python train.py --hidden_size=128 --vocab_size=4096 --hidden_act="gelu" --norm="layernorm" --positions="learned" --parallel_block=false --lr_mult_up=1.27 --beta1=0.95 --lr_head=0.00884 --schedule="wsd" --decay_shape="linear" --max_seq_len=1024 --doc_mask=false
Each number is 200 + 20 x the weight over its row's rms, rounded and kept within 0 to 999. Layers, rows and columns count from 0. The size before them is the row's rms in percent of the matrix's.

# layer 2 attention query, 192x128, rms 0.0585, rows 0-5, columns 0-127
102,190,181,185,185,190,175,221,174,202,205,203,177,198,186,210,193,203,188,185,199,151,205,214,221,193,214,203,208,235,213,172,201,237,220,184,202,197,219,157,217,196,195,208,218,212,167,188,235,221,199,208,221,187,182,183,219,247,205,230,191,184,192,192,185,209,155,169,216,221,220,199,186,205,174,172,180,226,219,243,198,165,195,231,205,195,205,199,205,210,241,192,170,208,200,226,178,230,226,186,213,175,190,171,195,187,216,187,196,177,207,186,218,203,167,201,190,154,193,199,179,182,214,233,230,188,188,228,200
078,213,205,157,194,217,197,242,219,191,179,186,176,210,201,209,170,196,237,208,237,180,162,215,225,180,189,167,202,163,228,196,180,222,189,191,195,215,207,193,198,234,185,203,160,156,186,194,198,190,163,224,205,176,220,198,210,190,177,186,213,193,180,186,219,218,187,233,206,194,170,208,231,214,241,180,201,176,199,216,171,184,243,204,199,194,197,185,198,203,163,186,193,182,226,187,228,195,192,201,207,217,189,197,203,214,214,193,219,176,180,177,178,148,172,175,204,211,210,211,223,222,216,216,221,205,190,202,199
114,200,220,227,196,202,226,144,180,202,216,189,180,199,195,171,204,224,182,208,158,204,228,191,187,221,206,183,219,220,168,178,223,162,183,228,204,208,192,211,217,182,219,175,227,215,226,181,188,214,212,186,194,189,175,175,215,202,200,198,178,188,197,186,187,184,234,170,202,191,223,175,213,216,169,215,205,236,171,182,208,228,167,184,169,184,218,236,211,206,233,225,213,209,175,192,176,206,190,224,193,196,213,212,180,197,178,192,189,221,190,217,199,202,220,209,214,209,167,200,238,157,175,197,167,186,207,226,216
107,180,212,218,209,205,187,212,202,171,204,198,206,177,172,160,215,224,171,198,174,219,212,205,158,211,175,173,180,204,170,195,187,217,202,175,201,217,225,211,208,187,181,201,196,199,181,227,180,183,200,155,200,211,204,201,188,164,186,214,222,194,169,219,220,172,222,194,197,195,195,147,179,187,233,196,166,207,204,202,187,247,209,206,179,209,194,222,193,166,217,201,236,224,196,163,224,208,242,174,173,213,189,222,173,210,227,231,192,225,192,183,201,206,194,220,230,213,206,218,207,200,175,217,212,181,209,193,228
086,182,231,228,231,191,176,163,207,171,206,209,187,193,193,219,217,190,175,202,212,218,181,199,156,225,195,219,201,191,193,242,226,195,162,189,207,189,193,205,210,198,196,197,221,210,211,231,183,187,225,172,199,211,183,217,214,182,158,213,178,206,220,210,189,209,218,183,184,218,212,180,195,189,175,257,203,200,188,145,216,249,189,194,178,206,210,207,180,190,230,235,216,201,180,180,200,177,195,192,176,224,232,201,172,193,206,201,214,229,203,217,194,229,218,215,183,200,185,177,247,196,186,218,187,202,204,181,223
086,185,232,193,199,208,181,256,207,192,216,213,177,206,210,207,186,169,209,202,236,187,182,228,195,163,161,196,185,200,217,218,191,220,217,193,234,216,218,221,179,204,200,201,182,143,187,197,185,186,206,209,201,233,221,203,155,195,186,188,226,225,212,184,239,206,188,213,181,207,161,182,199,190,264,160,191,179,219,204,214,162,218,207,215,220,171,189,186,223,183,184,185,185,224,169,224,206,188,169,211,200,225,194,189,204,189,221,227,188,182,179,196,194,203,209,203,193,212,203,206,217,221,195,204,193,187,199,183
# layer 2 attention key, 192x128, rms 0.0567, rows 0-4, columns 0-127
108,211,233,205,240,195,214,200,201,187,246,198,250,177,227,224,173,196,229,223,177,216,202,182,167,180,177,190,195,161,189,218,217,200,213,196,173,233,193,227,181,180,174,203,189,223,227,200,216,211,218,174,182,173,203,217,154,222,208,167,173,197,213,202,213,243,199,229,183,198,191,203,205,181,207,184,230,211,170,197,225,149,203,176,200,199,187,197,194,204,208,217,183,207,180,211,175,199,193,207,201,197,196,238,186,217,188,227,179,158,196,203,172,189,205,205,234,202,186,221,176,196,189,198,188,203,215,201,211
095,188,171,186,211,201,202,198,201,181,214,218,186,183,177,171,185,209,157,201,145,209,212,163,170,166,200,204,170,225,195,196,205,181,225,188,193,187,176,195,220,195,215,198,226,204,211,225,188,231,190,191,184,181,187,204,160,202,218,198,204,232,197,191,185,199,208,198,148,215,164,202,193,187,187,213,185,202,209,201,209,186,172,205,222,160,218,188,219,195,231,204,228,238,168,159,184,209,209,184,177,166,247,176,215,187,184,210,186,231,216,204,207,224,181,230,183,187,205,186,181,189,185,195,207,227,227,207,208
097,210,207,207,205,235,152,201,212,163,198,214,163,201,207,209,211,172,189,195,223,200,219,202,190,191,231,231,233,190,204,199,194,204,185,202,195,168,195,205,215,200,180,182,183,163,185,225,195,170,236,176,225,174,207,232,212,197,186,197,196,197,225,260,181,182,188,237,196,216,197,172,153,213,222,188,187,170,240,158,181,204,194,181,202,251,172,199,173,203,202,198,197,213,206,191,202,165,209,199,207,228,194,207,205,203,189,201,215,191,165,175,215,203,205,196,180,215,226,214,186,199,194,194,192,184,202,181,164
106,191,227,188,221,208,187,159,197,168,228,245,121,211,203,209,185,195,190,192,203,181,215,204,143,174,228,207,207,197,200,184,204,179,220,207,192,191,168,204,196,200,208,177,181,198,200,200,178,194,191,192,202,220,181,198,195,217,211,185,196,211,212,186,175,219,180,206,190,224,193,182,196,197,165,213,208,223,219,163,243,229,209,195,241,167,178,187,197,219,211,209,184,199,173,142,192,189,160,227,191,206,211,198,213,171,187,199,209,216,196,206,180,217,202,207,175,195,203,178,170,207,175,205,193,198,229,196,204
092,218,183,169,152,216,193,203,158,206,170,190,218,201,202,208,188,200,214,207,204,230,217,218,227,180,225,224,187,182,209,197,183,209,232,215,204,196,190,192,222,203,192,187,176,212,206,186,190,207,183,223,210,206,207,171,247,188,215,177,209,174,163,216,199,177,198,221,196,208,219,221,195,209,196,220,213,222,195,171,181,205,217,178,218,187,177,187,212,224,146,201,225,185,209,247,224,183,203,202,226,158,164,173,254,200,207,184,233,181,196,219,218,181,207,213,204,192,226,211,190,192,193,177,186,189,202,219,162